Weights of a small transformer language model.
Size: 15 layers, width 192, 3 heads of 64.
Architecture: some layers without attention, shifted keys, exclusive self-attention, a smear gate.
Training: 535M tokens, 11193 steps.
Each number is 500 + 40 x the weight over its row's rms, rounded and kept within 0 to 999. Layers, rows and columns count from 0. Numbers have three digits each. The size before them is the row's rms in percent of the matrix's.

# up: layer 12 MLP up, 768x192, rms 0.186, rows 335-351, columns 0-191
# down: layer 12 MLP down (transposed), 768x192, rms 0.176, rows 335-350, columns 0-191
up335 103:517480511504549463442529513522586567474472566498467481478477478468455420551521497462511560541547466525488540468476458507455585477531509502508474454552488484472527512561426562571461503445491503515527520458560549488456473449540483498518508506434462541506441497460536503523487469510438500520487497489523539492532539441462540549447513477457475523523622547498481507559440487489577582486520483572567506571523493511551508469484511502480488514525483439486551465466461457534489561507490524520435533532443438502533491541461524438479498509514543503456416574547531466535460445426418401503
down335 109:610500487487451518516527483494539406561484480464493531578555499539538478504501543454508539460446472573521564504545492447471480519468462406522486454551524483428483513511509488480481476557536492550525504479543498477478513487463519457521485501557548511530539490513492471511507451467532530575521508455535534416489528508567560476451402529479482483468588437484421444481499501530480534508516471405471583438507421475449443567500497546525465475467443513510499508484476548549535540529537558533508562593582408497490534476509511481455441484491505487469497487500506482447496423489516530468
up336 107:511528505482569491584460533493498449400468506456467485487466418493547568476478511509463569550469523510495524475439450503484548484534535484587503471553505514539516494395498502542528479494525497477490593477495500487506528559499528522503497479476412492408488483478552534501469480459522441396487505461496542518530542420509546560517545490487504508434567517500491554515501605475490510559549424522429507426570555453529556470539521458479457545514503474526507513489484430473473513515581502562488508517470569449522475514488546514474517444526491588521428483515477505496515557473561487479
down336 103:467505474549520516508511486481514473492503527429555398541511496545440514526505489570473528500514473564520516396559542439471481513570531555509486498444524602417578513476486485472536481489536455471547510502476476528486524545473558495544496441523509479506533564499481403568471536537523500512465480468505476531560505571517484567500505500541559467492599493587523512443471487515545561483444519508552523497487427512482538526503464473505442449496519468547540554492562538503549526551548503519523518489403517509453486453525512446421484472470502511400438475483478545424468436499488473514
up337 104:471504546464421463529448416485517514451497529528484502450488421481524467483479503523554510506504521416457538446474512531539520455544492581576510541521541527477536509490355468538476563502484520523567438508485495531521472493522537513496526551461511520486461497476530594505455501552509481490499426482400587544462536504475526540493497477502435426493487485481442521483459501529539482464538523502461474492537478481447476523533499516480515481526512502531484523478525462595542489522566526478506491413572540462525543447444477468511490487518618557469526541459477506593564509503530531407
down337 105:463473477477475565491545493514396540546469505501553460531463512485511570544484467483457501538539572552465421500476481511493545488529554507507427480407421448509534509537495495514506483534477506501436562530485507530495438452457489514495495510458509515566482451472514523479454559487597522435483493439537526496519507570531472534539533429532524521582541405514533509517485513525535517486504554543557537475514500444499517538543568548541480476481534588489623483393488518456495554520504482543470450532462452519486435510432450502552470513486463484507523533466486493525507412453478539458
up338 102:468505476544524514586547447555496511518430412556501514513516585469498528474553482485542529570482559469461549427498495463509540524483531545573495471514530522512514505530402459547463540556569529443470498486540495503541468456481475577518570479501479532506532550522478502477510531450495448475556422574439542515524553449520520481489557480558493517494543502453500431483593533410522583491489493561580486543539446421536471575535472521563525494509574518526438538470477492524511522557542508435491523526487549532496497493448506526525485561536544524514472524515491449559511509513508535484
down338 106:541477503401545454518515521479541526480529505450544508542499530500469514575440477416464520459430489535487502483530487468470500483476478490487533540448516459503541524475512473421545513466504421466492465490503568471456520520554507450514468469476535401544506565470554520522528395532445497412518528435557537492467511536441528494547484483520493479461524550483434574424515458436512458533525486510536512526515547561505553514488466522495521500572601465484554464503472489462453567485518537496521492580464484474541512523543514464526482464440559552476431432454553528466501461503524582424
up339 086:454455534498513479568458475495441519434471511443519480520497484546492445551600534541510494500557448478508546476496549496546528434503517460481566472486481433514494521524488513478559528478458515521523536405534512527534552494558507546504534562505465507464404487551440541439503470523508534473511493501418507447539438531458526550470512449602531474469450528526509491427542566450492476499495547551566545512546513489513538503535488453506519475455524484522487519486494369536503452451489556544416473512487489499510537437461515534458555473471430511589435474510512510563537529546437460466
down339 092:496509518521481515462508517482481491516475593475469472485423502576549519632513577456520476548565436470447519509532469426546503587471560460541543476467485487476524427452482567466466475488546512516494570493472556551536521436499491557509482446551532430535504510510441397485491489491505540496484457518476527569521427486576528462475481545558512517590558493538538478504477488484431454530469573486488504456534454527536475512488488440519405454476482477481464594510474542491486511478484510538532521468541469577502508514512534503509534459473541550565515484538515473454509472503437462471
up340 096:485512490486544471495536492542462443522500503520534504484541549429536475432501551399588434435534485501526528518511491490542442479553482503500479439552516431464510504536522465471594476518490522544450569582544521486526538515500520486479463545593556522487452567483472497549410528480540509445500502529462519494589475511530528490466543427514460482416563525473542466506507500408479453508565478474424544456511534425464479524495525515517439528528535482484463475541534569597476475503452527525455476475552526507522525510457478564466466454441521478520486416487507523490522423500481551505
down340 098:518501476464522463533482520493502495468487484503549459454470557442546481485418504469475507480505480444503414519502487571456527455527489548564518410436501464527502521462487454514531543541449425488532443476486488414507493479490511436418491578527570549517514450495443535537540480488523585510576537511553569546456496481476512449488510452426442532548497454468439570501524545501478514524527521469487536567480473537577525456449523459534455546537516544498487439525464442488514498463435474547457487541438459448587538487492507468577497524461491444485507516526485496486567480525483574583
up341 093:445569509491482485571498475434399451501525535492447547462536460431520521468471556490520549544548490461511508527391462509456463482510522515500479540488506448529511468513545527464452474551499507544541515504453575559437495432533537478480468477541514495501515471569551476569479450434475500483511523514543462507475440447484529534511467468502535486473494458523520464461543503484517510508454495462507535482546524534468464489538549539415531533557488472458467480557533478546478474532443508478449526403558588466481494381470418537462537459582482519539424545542517511514560482512516496591
down341 091:513412519488587521476521488510515518441567449562489469539535498431475494460526496501502453465541479524509513520524531472500519525464453467427422420465482476476515409549458453517492450487477541543486474539536558503519514516474501520528601483517532554441513461525518519474593420540459453506482522496534469485508470435547565482431525560504500488551545532531506543430484492498429462443572532533427490431531505509510566479521454538504501588468465504530454483505459515534554511485554517543501533498518467532543522508416582544545451536521520502477562545456483444517564442506516428508
up342 111:543527525554512503527497476546588479485508534481497430452453434499453478446453487504439448552493502393546553524533479480499552418489549462530490485548509499532473573534396547519547458499535529484414536480528514527499462498421484485491495529536484485450518490484508536477482556566493483492544458503523466512519537500464502466408571523487476463535523466589479452501564550444506545532511495485532517477490457550457524541511489493518516537513561490523556529540529516591483522534574445594480495402464556484486544453534551457498473511472505475516462450454470503523501418542550447572
down342 104:513511535520430463607536422475501533499425443514420530467533451485512458538505413572429521444512509601513478496521522495447506471548540551515496472481506535481428512579494509533415545546475509530504486457510553484503509500527514530550519532498462423491506483548563476463483507520538535467503521483446483520517493519510593515468548510537500541489544518423554433430518489517449486426429480540487494519412515516489501458511486460516508468461603514536541457514528488497475502449516552472515426543543526427481484426534502511482561480576548492531441535450473446533557478520464512485
up343 106:467491458502491518423487488481525497478510534499514479501488443509414554505500465522491552451500442473509556417483507522492545502600463435453502472417481500524535459523479523430516546539495504508432554516533493498466598459545526480479550572477522450409499513444453539555490513439404515592561457532504484485469498498481528456428452506491522449454527482492422457461553510470531517542509511500469539599557574534382498551514478417510456531509505498474481428478490456466502446481444536477447558482494517487483553449476469506476493508526568506467460509487518451508454490485533505458
down343 105:520464432553565409455528552521454539508512437482509522503490463521495465523508467499571507474554473543468453547487527466477428483450575532491533536510480530466495460498429503517492462476429549416534524432481525516576483476584457582480511498551487514513493490541513527565485479499541486534580510494481472488471579483471567441555601520470496508482511505527445607541477500460486552485511524477489441542534480458425503512470457515474437518532484476505497526502480508530459541525520431527551452471596453562473507519511465501496502484486468481371457514525511511465427438486553453506
up344 106:455502483468548506509484478529447496501506452506507420552532449478471540399459560489478564549527496566518540462489526518578498488457484508577471412432561483487551592475411547422486526503557541497511517496504454473503491494462585466520474534567516535562515516471459460416480480537559461466549521522454525560552530532481513528507486409610525479502477495498500481523592535463473508539507462452466515423491593506467530557531472477505565495555507505479462477476524501555479484509478497454479498434593528497512479522409483530507529506531496509576465500511488502508534459455475511509
down344 103:484472458427551509467528485544553512471512501526548474477468460527523533557471524438475535477507479560559549508449474502504472458492513484482413459542489551543458484454456518510492500532470440546468520543574525474486547473436541461494390493539445451534496509491478383487585499547513498461592534527491464521524532495480400596488455468481487458457455450580494518458483436559425457497489462448424528523451526526498487481472564478466511482435478511454548471482468466494534436492470507465513501556492542490480448462437496481453544507531511439558533511520569508518409509495483484471
up345 099:464512533498475565467523440485510578464437482568513479431542526426512505554546441528618506480568517503538519478542485561526497478518487513526501460510514427438562536467530509501476473476500534562503498508551498557541546483414532525538565476482524506460500510486519513502525519534551467543516471580440491558532535456501499394460531465479502542539556455527489498446465535463539555438501500590489465482521455504444500487543481508563523500562560501434506497472501470502447507473515454538587536412536505521479523550530472462535437512547502473544543469536534534505462458457457385501
down345 100:507418518540427557532501523406471440465541494487522467481434502462485436538468533588545466383460529451524440458507516478484482533430537543418520489460534486525436499470475465447490519532456478560512521509453507530513510464561469496415479438505526484458567470504496428455493522553522463472430476486509458492463448423498579516524489473442489508512557587498447522533517491564521474432547427500433550539485492454502516484536459429471493566508513538562481510481565500483532501561535599497499558511460476470510475499451534452533474475469533460533499501454494469538498483514472507503
up346 107:472476533475545466510518451530456495509571473529494457447492473465474455513483477450501562488483379506456515425470442563495443551512509576522538398435548501503511543456492440562532545506606469509550514497517440505500488493542546486574552476538520489564527541503446580520520488461470544524495497469567578472547480513500487479460496520484414476503538504487452465487512541455477532525548429531428532426509521491465487516536477516503487482594529483452452485534502517452495493567538451487461585515526525474432568462481528535491461502487578535488534488468539517497443544572459476520
down346 108:528571568505512458505532450512496524498519504480538524521520530459477498488541449497536535516472526494471541435509514485508455485526579470491560500533448556468559483465488467480461498462529404550548496515525459489417456474609449506465517448536484457536547485470516549475527407530518502509430458477593533479456447570526498535478513526515517493523474467473512535477530492446457483526551556451537553499437539527478486455541522579563405504573531532480527514546510475406555560436469512486468547475571421510432558462508476448529497472485566547493568513448501538457510511511482535542
up347 085:529464522467527477517472437498554458506545426445529507537502490450457503562519551478500471464510571448528538446534487547492474464462479575601451506566559593458467588534519392461493521526560496485553525480572497504478555489496491521498468519485456539520575522540507541495434437474451494537545445519486516527484486539509539491492430476552446380454516558483537492499564513483478519567569459467475476515483510469464486534496564522505508437528540461504497493578577495510454463525459518462515506457452548508516533503488421579483486455480462526517456520538469489487487585512484513538
down347 088:427479515517439545551496582433452533473450550466477471514491531501530536469482554481434547568448472502532522501570421487543518500448496489456557599451493482469450493486492458446482426422460471549472484468470521510522495569521458496512508453512473469482559490532452445508505459510510495495457515506455514522500499519396454605466494542413501529506431490485553473521442485506550525548465481560481595508514468504486460531517415462508491506432455505523582531520526527492495480581479421524470451534568482461500514523477604486496496526473505457532509533465487511461482526425462520535
up348 102:501529512492515433455508386506564576546572528470562503516528515525519488558496596511499502427496422449535530518442536532510548510572467525490540514513519520536470549459479530466491470472516560520465471550563443507422546479550470557505460482555440517450483511439470564433545495549512525494529480522483459488519510484489462430451545472501517445515567498518428524454512467501491498509455526531540499494538507504447444490536454549518474543513567421509506514506474473536521472472528481487455454363522585540473519459506497437476531519475532456459433451554486531513525475484405467482
down348 099:493459498517541479552570509538525486482474494482412491491543497477457577447547569494512467535451567528484507514488535487514499474535455523541507581517455476446487472459467466536565502512482527481455490546489503420491505493516430476470526434480472495487541542505463513500621515480498495497555482544432518503543515519504499488458531567443572558546452429515401578499508480518511441492415458472561490513536555555469435432436492489433552486559525529453484510540542515522543516508523494503433492523501435547513549548544504480456484514472479445479501389499495579472474533490567420485
up349 099:529562554448522432522534450441504523525547469449480484470560460480546512469476526476523506533552492494601495490508468559517464468524520543580504424545493511549481443528442513511558455520515520509490482507523555560484462536479577512579459491459559517376493510445488513478436525580553592547464451547469500512471501529504540525471551480578499459548548526508512521513605548509576516425490515483523548443532513526537517449495475497427528484546471422427505482525487512522462530504504496489491464480525490533493574428526465473430491454478532559508495508488477531565534484550453465507
down349 092:421497453546486507510574587473503488515516504566506526503454521503508486451497477480483527425444407506496401572450521451413469463471461535551527529491500536527480493454500446490399460536421421536567507489558541541509458532507493461527445489577483523584487538468470493474530454468431542493477513547497519431518471541563539485477518508422509456501483480438523543515469502570537489536508520511565499511510448591473473462526443463484495476524470483453525418446512543428504477500533515533478499437519450485526531489542471470502473537449497552494510560473433514517491484411517523456
up350 106:465462490488556531526499456588471460555528513541459499467425561448477568514469443493553440471498500490485557476511535491485536437463449537475525485517465483437535509444446482551494482447554486499440517492514466554476535486473489488595551598460513549541494564540450519457501527561502517539577466585432523533462460505487489468429543448576497489554483507537500452531591459396530516527527502510516465485550526495503510428538462551526503455508562501459489529498460488495551504487512523502516501413443463486466477557484548598568534522541486537493485519539532572500506516447478485538
down350 103:559551524505503535485548460497536493531495542542456500513478556517542520534606542517480409497469459491471525467433477453489511541484512508489518456468512397534528589501536519498494471431511504476524522480562473522484510519457538501428471431443505474500455489464546495552532489468593506435569424489488540485492502504503479534403551515500548565547490499466536514530489557588550483466518467563489459432513479490490451435458502483591514518470515538491465611498523472514505472456494486460497425468435565518479477573518508461466478483564455483511482501481441550503437486458401463492
up351 098:442495450480470446458482422554497476476483464504486440486491427459506520515490449514560565480498519534539513441570473554528498470452452482479496417526476492624472485449532509514502466376506546495526533439492487493502489494487469474516583562484523462500490490516527486462515479450438542522486499541502465544503567510514525459459555506491507456539519452553487456484464549482551500441495469524491439405520462546409542532462489449511506518507493500464487510534498513488455492607510527580508496509542456460453512607520588528524502537507559493614445449514576472498492485476465507474